config = dict(
    norm_place='pre',
    qk_norm=False,
    parallel_block=False,
    init='uniform',
    init_std_qkv=0.0338,
    init_std_up=0.0338,
    lr_mult_o=0.745,
)
Each number is 128 + 32 x the weight over its row's rms, rounded and kept within 0 to 255. Layers, rows and columns count from 0. Numbers have three digits each. The size before them is the row's rms in percent of the matrix's.

# layer 3 attention key, 192x192, rms 0.166, rows 153-189, columns 0-191
118:199117136171173106184178084079116063109193155125147143137043188176134142109157076141163116120073100209141139172136139122157147139170069143166081112125091126133165156156172065148103111130123082124162114091107169096191152105137154127144067144073194092127153152192116155086131122149140112113143094120097108130141128148123124127164116140142074160151076110135136106124142104100097184091170117130151145120172128125097158083148147175107096125147154184119139132067134175101112146179146158142144192107072201097135131093113141139142148158131131129155145183134123121088141145125075127163
112:097155119108146108121135174144155180126142144082107164132110113062125148096084165147135068092174072096160154113089152116140137088066084149045118146174082119108097145041081173185097100129107148148183152119099144113086116152136127111144158121148107159111118140169107151165115151124083093115130121092096153134095229158136106087114133113148167107157108131146125156149137081134163192094121229147127145098113115085197149120120151071095078129126125128148134197137050139112110120110112143101118106066114113103097121125121135163064159082127133124158144093183132160177137162153099135116
125:103099161094156137111139131118211123085102142107096155137124182113065147192138101144165126124176113143122176160165131154120099100111103089145110111162155183158101170057145139155119115075139145120110117131118141142157108132125154141111165125088113197096147153157199148113100077145112122105091115152116092156192173096135105072120165177134108130126169182100128160110125093152150114116113115117022153143165081169109115106117151162133130141055113133104124099117110166114113155128107164173183120192150085120133135165134164099147097115173179240104137102070134140146123126061176098170
119:143138089114095062119078130152103114095145126108111139126139125142128083125152153174152173086137156118107114226124124129081128112161060130086082142144126145190139133131114079125138088109129175105100057118134133116117121103158145101173169082174122149120157118106126086177103109163185104115140124171170168111152130068060122140128205113129129097096126143166090099211133162141128155197161109121154070162145167142105144134164096106086127133110162139113090147110124111117170086118115119137175157130128088120137161109096169172110049114175135057117088129101157123211151095104100128041
133:091184165142153197072103107135166072178162170152135146146097061113159120162152110113166141153092131121102142146138131122122154099147097167109156064165053142106148215076138111148085179147121167134141132157123091122191154126094178194155170125155103109133142146126179094151119094092134102139070109142141101093154141093150159107116094177147122139176144157135156143063134165130096174154141124122152158128150157128172154178150128084159127090151121157175142094151129071156157186157153076145076056135105098091156109175098179127113152182089122117150152107096125110085095159149091158160
122:187089102151082158192111194100149115127108137139130144079136167105133103109103136159146121131096145104160095118105134169105122132121160127140148108174159077093145214115083147138153117160105222143154125092101099100114153043128136110099101141146138141059104124120149160126127091135094163142136116110152081163129144101131167154090180135133061185067081126112128104150099119122110091067123110092120147128147087168148123112114085064112112139183190145116146122081118127148082172142095140103111166120102083060131160148151117135149106178110156173090113144171103022076116091117123168076
121:209080170142135154110159108131076151157152062132104110137195102100144183146126141096085128151132161154127182176138142212098081131143139107124118140135114089093110152071142162104087093060123059146137087097136104143123043106143141119084153129196112134135156112100130171103098157149128093064155117132173125116133111106125102145058123126107177167132151121091177101121148145171076136125162163152172118068129206122149133212096119120115160136132084169116146115128181091134085100133136180154123097092125162124146133133145077206149112136121109164128161143128124085152166154178153126156
105:162100140172123132097152191115187092101118118174125146091114157120179142107170048107155165114110123081116161116120120119084170093153143139039141147133105176154038178131100158098145142148155156077109101176105087101105144126137151143115160123156129138173135125157087140069143105165105162124090155085168144116153119167099162107074134092103115074091100188069109131096148119139083102167088148161169090120103132127142178051131078099153080062127178128117117156161127138189072100140141154125081097144165158125159175135129136103128185139123144071135138078082118115090153128168114108104
088:105188139095115133133114171089146159142181168113122064051167134169101181125149084138170085141149171167159147062074099116079133108090144136116141153086075182127130093134086194091156104164089128178104132176147153149163153121128107170171134122083119145159098127179145100098172092110157137174159176078169140128122096133107054101147146094130114106153092171146119143121185125142092162178133195106121097129194108141154169119127119097070105102107155076103114157106127113145144087085137068104111064139104153150129157123125184147129152108105086101156102124076122132152079077136163113126
083:160182089154132087149144097086168160090170121159164142170129117134110099158135153093167161120206092169121086125134203154158103073120124161107152162122086130122107076132182140059151119209143165099147072149100134126166092132154157057107140161155113169093139072126084115122128134151082089080115107081133122098145090107128141123107110111155131095099163130127165138173134122181138175199145123142162095126067139161140085130094142091145173144120170107164135158142112141157070136101092068133101200190135126097113145142135098151115158210159117139130113132106089062095156144170088114133
095:143195054126078081105099107091146100119148068154135162191106116148100069138096095127168184071123127090136156093122205173107114136139068071158162186125155092115129101165119100086179112207153099133154074111090154109067140176143137114132125183150121121156178125122197135095099168108102099105106138134108138098107150105102146114104131161166160109154100115056092092139123090125127139108117141137132137127068165161128127136090187101149170149128100102196150190124135098123120155087146154120138146183152083125139105163156091095175157198140109156130125179108140083082115132137124105126
096:160137123082151126135152092092162165129115159153179104161111135108150122091083164059135056145177085125164114141096144143045150117102129134078074173121054126133156135189149135099111142107176132130101139175153144088155136097133138106145175088089135095138150058136136110135051127147130201159114140139130156137097182147174179080119119089087186113138146092148141164164128117097160141143146117069158084145154131155088197206097080160142112154149135141149142181120157126143140162165124148105167169159106135109187115107115145174111118155142098145164117117062152198165178148129151162144
089:124149047138155115180161164093144121078167117119163150198142132132151074096129079111163179149157115119150117143104108114107157124091077107134112135082094147131160160161111116095211134115160061150145086165145089063164093170113118073133102126082086077138052085119137109172145168135161142132099125118132134104187201134141130142100183076150119111121098136062138066160155089177117132113093156112151078152157114128127167134183136108174135146121131118135162131165122149131083132171133118093166089112162103121137077133132116110203140133090105101206174136138070125142144100131163094076
086:110135162158103135100122066144139126129098121124136115150157182102134128174133145096124079089192128173159092136114159158088085125137059140176117101072159052131171136133130203102138089069130118094140160054132132121181164193126159116129101122144128128131130137111127138144169115113107131115198115170093174129100141126190168093175169136152133149128100080144082090134129145152093133125169071142078177129129142119066160120155098137112151127093117134153087114120085089072178146048125082141126131123127137045100159170082116073099163121087064114159168135097166102142127115058134169120
097:121123157118139145104080147168116147163153082097117129119073172076109054110121101107127142195111140127114111134152132166176029109162183150125173081156149069156128114111146138166127092170150125212140136122150170132155068123062140116132110163107131211091159125106066113130164078098099065105160125114121167126122115146101105084139117130147146152161201102221126124101123112150128087161120136178186160133083093149151162082110112122098121140103156171108124120111098130115141153104140099056120171139102170078120097155163114102149133116200127178096124137143098174117131165104167155126
098:101101133138155150147131120156148141156098137145155116114156126122156099060154173172126091136127116053145130123115130063181107091150172081134105148132091141109205158059126155169151183101141156138110200194119109161149135096164110171140092095166151197139117141105095101158125155090095156126124104111191171167101086075157174157149143092166107120110128101164134066136118100098078117116149129138138144133175090198095169117143115134118136175169097134097105089132140136136152108127098161069164057136142130176129160110045124108127124131177104057142105078132191157132143183159086097119
101:170097145148110112105118137112101145137197137111114146139064141103111120132234103160138134120098145160062143156138115146198103110128203155094137131109117175085126155090125129140139065119111166121140166066078149158128124163093138205157125097084193146089139145137161126137087125039095162144114052093173153138060137090148149185157130121167131130141159152139092108094148080136112089124119113182129166139151120159176171101062118163128121108102131174105098150117068130162199106109143125094088142152052114148137090133092083145129143124146112159095108103170108138143116132096159091099
092:131143178117123093151082166131057105140143109085127115155121139000069087136164131104162129182162099150110168119113180130122130086107114187117104069160154138105111104142151124157090092101135153126126204137088095164159137079094149101118120138135108114144112155152129114111129152128153164077216127128114120099110115130126142178123121070120191111094099182168126126101116146181122143113163133144111116156136155132166125159118157148134125090103153138120102064132094073148123109106032143168073144124112127149111158144137164109083153168117163134133110105120131168155225033103152089099
091:125130135084137080125124155100080112074162101108164102141153114155102099068101068106132189124162094114093106114182129117102119120103082106083162128141158163130136112099131067124147089149122113050177123208149124126119106074126112115122099152130147093149172154196051116161159097108116133127138146153097091121133132111093145122056109140140174080115078130081084146136093135150097174126079150147167117127137215142051149081114128093147105136139116120154168122132142153087108135054119116100132125206057105164137137182189075069127118149141096124108160096152141167121100102146167106088
093:081113203128095125117121143140093159107161129147097170111107158114166122102136111130126147131091156097138119118107099182127101069090165165166119078145186113069149086194093138120162111113139091112158168131133124148165192084086177159168152093105168184139163079184078144142063123102093099146145171159145159126080099097104116126105110193077148086122060221122116198141112172101123125105141108120105110140126083125153125115085154198130082116133181128154099165139085134105108119096169106137116159130075091125108132108152164162202148149120118163151141130099166110179117096102092087155
101:163112155088129121104116176135150108128076210092151137112103150146104142037152147129131135114126168128075121110122101087134175115124151098115079125154158128083119205121068119098130154118164078133133120125142106123190161105184147095145098066154111086080128131089105134087192117130095091095098135139144180141105082188160149148160145182106119136148062193078129065167137121097179115121128126112139107173142139099079110154139088136143100147135152149124077130178064177186113124116156148163118042150173146158147108123141142148135155157076119123150176131115174095218127112115096134132
094:181143171076133166163104176144119121148115094096090174134167159119084110161163193136126145142151083097164053176113119124134075087168072189150146138145120159170137132162080112148132096158159127067093139128153150135137078147166165068162125165093145115141176108119101093101137161134067155127063158087097098125192121067074130182149135172167141145144168088141129162111198101116119161147109142141150113121126129142154108050165083145120157062132079114125138083152136083127153085132109140104158159143100093115110091125152074138089107153098146192122119114105204123118084158114097133125
106:140120107106175106127116096099145108105118136190123185143185125172120115050148140147108200102073076113157141161111105092111118134107120115148158109166171140084114182160138189083153137137150122187139163170117106108151092145118117120149126131156118066099172158130111169093143165121142076084114102169149085153135102046142110080093116167171097134060181153151117100118089102159157162059120188152119078147122133162153150130067131100121127126135038117144170155157178110107164112134084201110092040121085125129116112084174090165100124139101124110116114159156153095103141154127126117105
101:113190083106176134048098094134170138135102200117096178093098105136129147108151126141118113107090123134076114160127110116168104151091110094177099102118136095140158134132096137078152142127062083160130146102114126144127073142166141149162062138140103099154106130092077127089083114134091073131140157143115169039150170118147151108148149185169086165108137140176171104129110129203107189092121119127105133164107200071136114116130167169117148146105054123163149146084117148128129174117119123069095114160152128084135120141121089065084124157130074071165177141144124130133065119098109064154
109:137132099177144117164142091135112148091142132092082079184159094124093146102174107073166118194127147099108164156113094074099180111118147100084158096082156090105137207168116142129127136067122126096133127150121153116074154146140146100134082044192128125132095110078167134134137071109138148055138136147088095129096150111110083161199116159144124166172107141112126051154139129160137084129136162131127107094147136135106154153136123059132195124123146043147054095072160087089136142148131133134105040137150146116152138122105111131105099144156148156139119100177181108124094103123091082160
111:143099188138136144130089103071065132128124130119157142164141109143112130160125178113123097130130119150131121147213122102144108145100149133156105095109174156114178124158168109140123099188188186110123171122119151117107181174156134118150135121183159165099135098140167146170079127171139167152132173165116124128075113097098073124104125126175105123110185147081108140137111105128092151136152140173120145073053174120148127113161083150066141170150049095136108132055159115167047128128155137145124176182084130161072164091159128111122110183198065077117113188113117085138136120168082118153
113:140121114097178164144107180104148099119125173131141122126174108160174096139163144120168139094176151175149147118157095132080115164100077102091119123134166153099134126102069186039125098101157152133110197087102143058129092195138061172165153103111113058116122133129170132119179097110157118162107081134159148117153076162146053146157138121097138121124140131131128064128049178108089174113138134058139128181171154105079123114130149091137089181185080132128154115117131110174091147137119155117187094124102127130131118163091122133121146118110119134162089157053128136114101116083128062089
102:128126134151096080132141137181152166144173111125112135104157159106144120099160124147139165133168180081145169100141136125159080103114087160095060080132135112157087128175120134126133173128096071151098103114169095136092106144158088094100129092111039103141121174102137071122155118140120121123093078137134096147084155096100126144118147126151083119070066031149154145140139110160153104150145136094151080104150141066170109132181044130123188178124108102176074155090126158126168108126136148115116094176061155163122138145142102077131140083066129110128139087217152163141165093119101158179
113:071111154107107158106047143145108128119128099170169106093184123149152171136118134129102133130162080120202144078157086108156125129142172109162093131149106131143122094065188122115136192214185159121130142150139131105152097141164146100126148114138169079118070099128141082125107129137098154116159096118154220166123133128144150093112108079130086128089145071113203113146153114163081128191157156137128144108068179104129158168160115157096154123114149126145084123167083154149178130138143124152128112116168102118093153134135084102177061116086139093141093120078108114125080128239138175124
120:146109171143133074146121101115151079105138086181100146114148159117145162139143104132130123140119147124132148110192156154163128093078138123112127133095151129132111157135040123177139183106120137167147087140162174132163161147158093111089097080037177189159167106194133085116104194162077147139146121128150125129123119099122130154147104083156109054194116118142107126128136185129140100126069163158076093144112099071078110124105108125127150178159135093134110155105121157214145175114213120181077151103111090098128131170051070135132158121138150124162150132148121076162140137150147190124
111:133103137107163134097086158107121164085107161160174124200089140091088111156134098135087075135080138153105088094103155121113140124155121127135110141116201133132110126126105050198166107120108114107165104095103147153108031125128098090084187151102076181115122122074155143158134134107160071136159123155184164112154054132150166162097080121095165101186175128142179148130089140086135127142124129120174166155136121105130082192087129155121197132106115193111034113152159133094069128118105112136125187176157108120121124125112095114106085134109150159128123139162124105101121089144095165071
122:152101114145097105154079124128161156106146069157110090110070112060080099109124113197057127078134133230120089133087136163166185112150114131143142099194096184104118133137106123170103164096197131126135167162125139110108141085103110155138122131126167126091084120148184089179194167075102144095120088127118163176064155150138100169102121096118101140107161179180148137111129143122098113125072146123136083156143081115151135167118116150132115184110095108127166089077110128133100131179151156181168078100097162138147136111112092088129189119057121135094087131087075132137124096151146125101
119:130147137121106106144143124141137119088092152105192107115163114132140100111085111147105165152185109152158123048200106133135136153150153160124141063122036154142089178123133127157082115169131130143148119152145111140137085098101112137137175156149115082123118145150164167100132159125182073099138164177071132141099106079047127129161133115130116157131158112122133094107211136181135119172115082229143159142099158110161057150102147101106093189100180111099173134109160144149160121119142122099088180181150138100108099146140196116154159064150107186194088095153133156100116141140161120111
115:117113139144090131141097128144150100092143102137121141175123106137090122203140169118123100124121137146134144137186086082113119108053144183196109115132091132156099146169128184162087144183088161106115179133139109145122102133167100128150106154090135136110133090052130058171134110116136163104082151058158137116160063134062139103137127158142149103143105149187160091136137145071211150145136124187127097147087168142162130167071176106157140152117122143083124112177145189135131177113121108132097166126112192113191206122118125135174092143163111210146103142120144197121151112162092099145
120:161130132103097129121127103130111143109135160113152167179110052153093154179165116116121141135138090098120095074101138156168125081089076071156165156189142109120163162097108099119102142123186119127163124120109080138152108177120154114098154149130126085100113122132191103227149148114097086092117089131121110116139094094107066137145115138142191187130203156160105095111164190075131101133069125128096092176115103036091158076135144108087158115172110095112073132033099132072109149076087131111126128110077146119146131134117123105117156130168154104095088138121098160124136142172174154159
118:180096150151084083129111172157132106189140136119181147074131112099129130126108099135127115146093108098111153090164147103155100126111170117156184114156087089111101122157113105146132109138125164118135068139176146133115152137132184143179130123123093122182149178130115088176155147155119148136136162121143169099096117175054117114196103132080134116107126209080163166089053114149126078141130047135144149109141087094175122114131128173097147137076120118104094121140151116151096133092086152139133222072126188128085088127114095182144053193127112121153099171114144148202166189122152097134
122:095108160181119103139162122089162174177130156204155119104094086173107122156136091138117119094113173131161086123159155143134182149179150136119142175095148157136130108105132170123146149082110162088098059095113209107159121130109140189104135159113059116111149124165096139062123107124154131119116149168138173139152171094128079111126113098158171091154073108147064112089056155109117108109180168162117077143095153068167129139121147121148115119109136129146199124135113150165106117131170095077169121129115187146100153175096149104106138116112192181099132117032169141107119066160092090139
# layer 3 attention query, 192x192, rms 0.162, rows 154-189, columns 0-191
109:145126070143097104107118209185116148133087149154121193170116162109090114114111084120100115142155081147149098178148206105103218093146114120129163177177121172147144068163081134191073095169136156115161104118117116118121152123067082109178163092153154127122114098136122150108074186130156099077149139155102156122109128166117096115155140121178154084147152150131069132165105115119131124117135182135176105066080133136099158126109128131147095077166083186092177144148150120124046132146140153115152116073100077131078156140133131161157078136124150167156169125159154160109117148128153175078
120:151066052126133159100101069125166167126137182141139119105142106141081168155169129168149159151195127091091114081169171169109150189125135130134144151109092212146081124133103133164114130098120128137151118130067154148163117140089132066185166122096168094143143168110132178136135106105131147133076113087150106116100156097106143130051180141117154127146133139141156102141164085133163102114080131094035139095094109170148083178081067089118073141142174110112130124110111160117110116142140172112166092155143105112151129065108140147188073134122107156143179206110151092149135142161146090077
126:094139127158120138138125182148123125219114077105150035163167129120159170148112088209156155117117059176131144119109164143143152142146073165140127105143086108116136147118092136140071131155115156095107117150088093112147108120113142125087171152092145123190132116127144141186131120188164073153098149107081135110129058123121075131111163140119116137106103054155151112117117102170122161128128111135100152139132128172124080106145129089129177132049095149129128073103084080129136144123115124118157122143111200104131050108110145073027095133115182108147135142085055109126152113174165178111
133:111099100140125176152093154112132104109075118151145136140134115073146098129135146108145174088123143095138057080093072086101141122127096159153168071164145111191121181149140197149128070086088155107149091137130145150089113118092165173136139120156096164100115152157184113123153105165159152107082143122128121161143092063109179075121140142086157192124202159172129144116095191118088166117021143169108121134084100185132116132173095148122144068168132112108166194121136123127098134125074143127125137110140104091101149170176120106168126186155116173068143095145133131120165185141123159148
117:108163038145149134155120158134158100151122122160157134154158170147087085169120069103143090079166142074154125115167119173107077134137124154184057152123090123119045160165176093096100151139177131107127143079187116140133137172121102128124097125131131134142121161065101140074053094094060129149160085120147118111165067111132138139146120050162109132130158078167185090125131151119099162159104128132127119160156110095126177167102105165127161073169171145169104114122115135142128185116139129152151180131103141108121125077103175065135095117157084094109138080084103160069149154108126176101
120:168104151098109113113093104078112129113101104155123104129096146095133129183105136117111086120128167140148174115127138107098183093096138133123157128145101132174152139106158115131107127113094049085106063135139101030117082157133127136083132164103069165171104109183135171048119107112104127105147101144079153145142151135167123109114200144156056112141143182104218089089184064178122162181154152157181129160144153127098123101089140129118134123171121146081124086079129112126157083133137115176085113203076129100083153176105109194152113184126142088163117138116163147126088141116142114151
105:098110129121119130134082132119113114162142084169068034093152156145174172158148173133096138149113173180103086145099144155150103121142135080118207147113097118176149114142123116149122154193094167152103142054128062145141104092194177088128084185125125057161114103146111162094077155116159114116153167114122145077083110097120092153156166124126098138110171103117151118123117035117094126047132094153113158174125123123113122089138154149128131115144120124088122220128135164103117139092131121121101150074107124082097101127140099115150151113088086201161151140084114138150120161126213134132
093:140163118114077178062165139122199112113165134083174128131062130107132124096098163125143156118121169131118137140204139144152082143152160114143095180080114108126116136138086134050126127157106085174147112091112127125117122069143180091139138195167133073152088119141125130141107163088102179115131134168128184102077185073040103124130138123104138136152128130109092135111138112145092116069150119160152153152095113098103104139027156161128116119089107145132149156131212109108128109138132113162104150055117115147102146089121103124117146115068064141126150160192077163138106187070161095131
083:122154117168088137115104158136137152125110124086116172139111121104118140086119086105107163050093084072099068148165177069094111108192155096128153155096143195127068125123087084107137066082110142159121101149166180125120106101149100146124147123059129153117119110172130121117147116108089200161111148090106118101158177106152084141117079079082105145153140132119107179137109109158108136145141127149088134129090175197078147106131145120132131116155093120175151110157207085126115132156120133169138144076089178106045114087176146144123215079099095124139105145119131125129060123061149168148
085:146079124091160170153139163127161142166138088106138159129111175141106139102093032139104119084139123073144150104132136129135096145134151156176085152134156184121147082149112102135139140145204147151066092187119153086179105158152066100086140109078141149155109149135107079102130121069113149103112145108147166130131155180120125098136130147068087124197115137156209168213109090153099174137107082082114139130108136141141103125197091066079045125149136135151110158137152127135158160147140151083166102114089139154107106179148199152106122121105126126100123113080181124073117097162142131168
085:130067095110172146125151182132133120124166103133181100108136146157144139087092119146190151141176111181148110155111077086055136155110102174147127060128126126166177055039116108161147145124062156134142102101183107140157106098150136188139064177125147070126149085138120115087187130118107165115115146184157139103069147152118106148173082097037087100181072166154058140132134139125081130143156108166115120122098129125110114114149089158124122115138099103105147117127142139107134157158119095131084122088076188162096112137172163115114185083078117107152128114137138123130081082090116101148
085:126100121164092138159123140100153132066095131136151132070094131095175078157085143182126118127080127097151094067152167132101089170160165163120114103078136178167153096085125101111097165126103144150140106182143155116165116121184173106129130148174157151145139132145084166150097073094120116181152092114133107127137187122129064130121063046113150110127142188106093174098120130175136142110162116038108161111046141129120131150153083102107132061115142093106208168133150089142094126157133120159172112066159143125070135146137146117070085090107128075112141177133114117147127119079162107166
090:129118126145134134165184150146172126127205092108116109115142151141136084073167091134179171139162120126128143133118063075142108159119126101104113118136168185165143122164158137070104186082135158148114134060099116137137186098040121114220115075129112071162156077144090119112156101141154101101115102161108164126113103067190149125072118133075130156128079126145154169159162142122151115080172142121185112095148156144155113107176091148105133150129107120144133174179140163112161145167132120179133166148161083090156163090043142165089143100152079135116128144117155116101141064186102110120
090:182188168129138097107107130124157118106081142145153148162125153104133111119131104123165061106146091179090149134094141133152090115111130139138090056195110035167100117101147179117178148144110090117100131127075128068153109186083107089130138093138128156124127110115075152180195114164178096156117139156167157083150132139117105117145082162159196105118120133172178089139094149077149157184120138161147064093128178132117080113140151138086192124117144169204115140107123103100117104112181053109157173159078111072114105147110137164157115174128139094136092106153073145152099140131136101124
093:156193131139100134100118128188089156141145078083066101153107093151217150160121163146126156138141159110143157158109118114164106116082118129097086137098136126091142076151064117168157141176139123130159110098097156147153125104079124108137133124096127112147149089083210155121152146163096106136170109070109057148127068105108110181127128151089106064135129171090102119095138108107112125072137141149096152073182106117164136123151154180174198107147120142116116034181109116117113100094086050096143151105103108084118167112122170140157058185131138177132103108105161130144104154157151179134
088:188134147089114050119139121133128114095152103121167100100140126093115141140143164154161119167100131197149151138137121123161150119158106130182088104110051139149157105167147122115120140082230173167174128095119118104116131177091142110142133099138068164122074111090162109152135129216188051132132098081102165124200137117136127194135108152180103113153063117109152126138108119149156126080080170130091087134124107127136160156108140141118168085084105150140178110132077135134082095121154092145109115144136078204160170189106139147154124173151118187136142148094098123131196154165128110087
097:119050175098129105149133163117152109080104127067175145122120208146177120153096094092098157123171115160094101151137203141124151137106072100109136135203108106182103110135084146089121112089135128178127135104144146122152138044172147120133010111164114163111112144112118138150088064222136135134129091074145178093118146098126147185168113131177138130125100177134162151094157157096139151170103102143116130106100136137143158156104099131081181121167156128166189096146107098116087132071105179054133106144158147129159111133124120096121144146098179096128117143129143152135154086102111099142
090:110137116122130130107121244079117112120133145114136152133105139137135148110129160131117138111114169112098124114128195212128144097153100134150121097087146118096111103166128120104118083140107096103149073135133182112126095125124108101136138152106234187115165191135154139171122101128127125177111123097116136156081199165073162056125120101120130117132166116167120182103135081147106122077128095143087082198139130114144151092115059092147120179118131163076138170110125068107154152134089138089173098076124159123073104081077101135118094168142047105156135166108064143186099116166138132111
090:095108133121207085128126137117144078181163149151153163158093177111099182142157100114079112141140106166169173105109114107129154109133099094184105168138143079119092084173160161160125140117141115091138136166071091100131162130112078123163094104167170152094100140062182148159108129214142123163143125171158151163130181148107106132156094096153165079135084116162143092087128137115106162169101170156137104115137134116230154120177115126094144160117146091193202132033136143156124143135104123144131118129189129142112087145090119140133094116089114179160061102144122178125154157131162082104
100:128163130160072085143126126145136139119183081085141083160133138103086150155194122152097141150139124108120168150168131097122129157137134096162168120156117116183151124201138026117089162159063116102096097124121085150118112174086091125158117122133180160130125168137133117157105196105055090163112127117096170178173106181155102104125159109166096135095073141114179062103125080095104085137094112145072141150069114162121170090096147157091174137105154089076114081147152150140125153127132096116119114162136098124071120167164060045142150140101116148106136109160172127138088173112151097107
095:094104133105144154135091134101111143167137119136129115134153120178150146149139121135174120168194110145122069103154135161131111179084101166087084094234127069213129091134132122169129172173114096093098122136106095160165122134109143124144165142112189130135121123088120098117144128114141098135098151158116127121078060139137163153130102102150166139081148134188200079095100032151167120138131085127129081144141146121147095121144110079126153151100153077161078063015119148080145112100084089140099136107126088124096117122137130121196119089163072157102130092146087095122171149139128127085
101:129121130091190062112087138123080178142104154108146090160157161144147130181129138084137128150071074120097090149189142149100162075120152165114108139131145183080104123135090146107132138192168159133046119135150135112121101106129149132055173186118108069155152123154170072077126108129095130107144118083057103131111118163161117106072158136114093056167124130093101117095121147163126152117077106133167087170121081115162155162108048151117097126156166130081126166139164106167148086146123123144094098076148161120159172116125157133107126109128098177135164078154092153193120192146107160168
095:200134122142075131137154116184094189098116143113125141124136061136142164056156171148131138121085148054107139113133123118131100120136195161148120164117122126094106146103113153119098139116137082180098045163115098122145164163153121111156112123099098094153186146161201134110180148059174161111144173123135166117092172171117131164112156111173087145074139111111126227165173178159096121124106164117161156163155118187142178120088089080137063144098126097188127112142105141121109070194132120098115128132110104122137157098135112132071121065097133061145143144094136119115153124137140140081
100:111116132115068150113156125155088217150039134074134121078162100176127091115136120102200156126071132182087184156085126114101144131124127124198115114130059118107128198175107125106079160153142090156108149110135115122132088100195166130128119119138134113135170079129068171116135162122141126128065124106080122151081171101093125203141128137125103147162142135098110095108179114118159155124075170137194113149149075131071142139096156151106166118117135093104209099121133156154105132114180088147135121124175097107131169123147074044107156145146092126108145137179130146161150099128159102134
108:123077145145158098130109109104143104162144155105115156095068102120088142143119118134128128097113113128095149060139120147102156083111166104179095134161142171063088136132142100132111145153087186143221182171170149100130126126166146108116150165124111149121029130115155113151129156149147133134118113182157117105111082111070125143097123151107171114226148092114105094168130170109119123073110093166149169152105100110154112090099169104127129123128109086069075076088169062134109124107105076158114113105107189177172131175152152168144155158127095141065104117083173168093157171165062127112
101:131168088130115118141105074093048143081129097102157082123079135113127066147112137140120179127194148069114124130046101161129096179111075117091160135127145098190176130163084167106086131097096139120108100149140103147143167129102159167101192112129092125171082139157226151085089107181087091126158134142125110142110153196119091137171147159097150131172130121103135136153127154176142088111080134092136118157099131127120155141118168126101102146087154121095158176111161136148072165193206140130096090101122105128156135118091145087086161138159106097125111150064122097119161162119070089088
112:083169107154172147143144100088110107168119098141118105097142136064136088106118171107145149144163140143148126122132136086133113130063117110133123159123098137073070113110069097117168132117085171128140059134125147138160147196132141187091206065164104193121156100135056132197102098101128119105093116099132063142090153131140194081144122098083116128134133083179150122103112098142147152126169147112111149070136061137148094176135129073147134085103154127158098104102129146138136050158165057171107090113144147148168170150161093095074117138158152088098144132161149090154071144090133178154
114:112127124079131142129062105117120164085099154106093101134135132160172118116151120127157140116095156111169148200172142155089087138129153133138117202165143119064156132064124145161111123157113136070100136116107131163188105141129102151146136094161072150096154203181136141110167092171073136127069152083092138187071144116119209155086091085117167132160135119148086109111098143123084150149124147125155142113091162187095170152089097169119175135104103096114134095221155130101216157114130094120084179159088091136109137176126154155162100087129118088115081122131086099149117127107153174105
120:126137081101131105116163103169122129198178136164108116098125107182098115138073136154146180127127113199123171172133090134122125153159103136080109149118166154123142141123149117102098148069139132179178174139120079079093152138137066122137144075110114187110128121154139101163064086133122116173215177134139129135091152121083112131132145082167135129147143147161125074188134137100143117155120120168130102144102160049073131159143083124141073097076087146083156168143161227113130137132096163130094114090120166167142072151144116188102124123135103147097118155154195064147152144143168161179
109:138157094145129131182071149092122227110134158174101112108252110124156130148109099124134184100140135169160089149141120161129103097116123116151113098123116168123110116076125132148169118185104094113106103195146102108131102095142088097111096117087103058160101136093127191124141169073149137147138076116148144111152145134138133153089147106141163117146144117143115163135127077157147091113126136166199143133088150145112112130177099120107232149116132123119108130135110095155155119111096132136102154147072193156041175101138143159039136152115110127136177116116162123126087059171127117195
114:132133172120088210090153129161140150141134113153098099149121128108148069113067141139114150163135099130125131150179156136054134089120104127103115143113154164124086120097146115097152179117131151108121122165172123134076173090098094158165081067149143077127126088142113142153088071172081158073150103028096123131128147178093128154062140151128176104117150141162135100110135087122144129120123121122072093149145077133095155179132111148090153083132120143081197142162126185121139161114171200146142125064130122132130114153140083059110224164120186098149123117109122072077152179126130113104
118:112141097184112161131167110118161163069057134148126184153121149090166144116131080082155077125136103130160101094125126119134187097123100096130112108145112072128116117115129123120103064110107177118141151158136095112104115119172166103168154103144097131096109113082166076123162092103192136163158221145098149090039117114149130128080125045105129106150088131126144073174119118095087080196169112099149128091145114090119107142104137124051135079087153095138168130160087131138091120148172075156115114098111137125170081085107162151152133165218129135117103142084075079150113134105109097118
118:113187062120068125120096120089151086103121147157100148093161108109170115152094170122081123089132116159124146144073123153138149159074129078122107025200151194130101110146109172181120205149136169143152116102099121124142095120129140174096109129122154087024112146102128105128167120131092120094118163060167104083120115139068182120086151135142155141177070143118101075135149158101172117181208122163105072140102140092089085102139134111180146150103096089155142104176079153173124129124099113198121116102097118148162105119150132109104177135100141129165096105125158125129125141133128131141
122:127148164111159135081101114094114083100133114109148156068127097163060106075051092141116124116110094088126097092102131135103129177091119107111143191141114106126157136036122078066134111135122142145115205151047125152112157071127130116118122130117158152144151065162052135106108105199162090079124129089125083144158119194180170151142121116141174158117165095115140093091117141164100078133157137151147150103132086157114131087139099160116132110135238117091154189114148169161084109120123170146101176165121172127167135137126080156122136136103090119136116113146061147123121137130168098091
114:108113099147102112138162100078166120156100186063100181115166086144126192136128099081097166104083113098184134101134180049125077114109144142154106120160123140144080117083111165111141144099110166121112115137081114087109152132188177139097063091158140127171101098158173169079110086209142143196126133200106135098089172155091137091132138088136134119156121147126143078142105155155100112117160128116163095125117132115098100106087115113124151095095106179150110156099187132134088162124074156153160134143133130157139076104111097034113115154107108103202129143070167203124123132095105134118
119:148130135149134121083108072092137177112210154120048134135097127124159109146066213096129171167089102165146102118122130151122135128172149139142160203096153096163104100147126129132118174193123160182136098138153187154081076151114046138114167137077108109114124142146104113086139113104125110107095171191169162112122148117145100139187119109143187189119142112107110151175105103092153125166146116147115164167124140129112102099153173103078105109073150162127173150149068120135140168110090204085104098169139097106121120156152083114119126072141138140147157087095165113124185180157156172156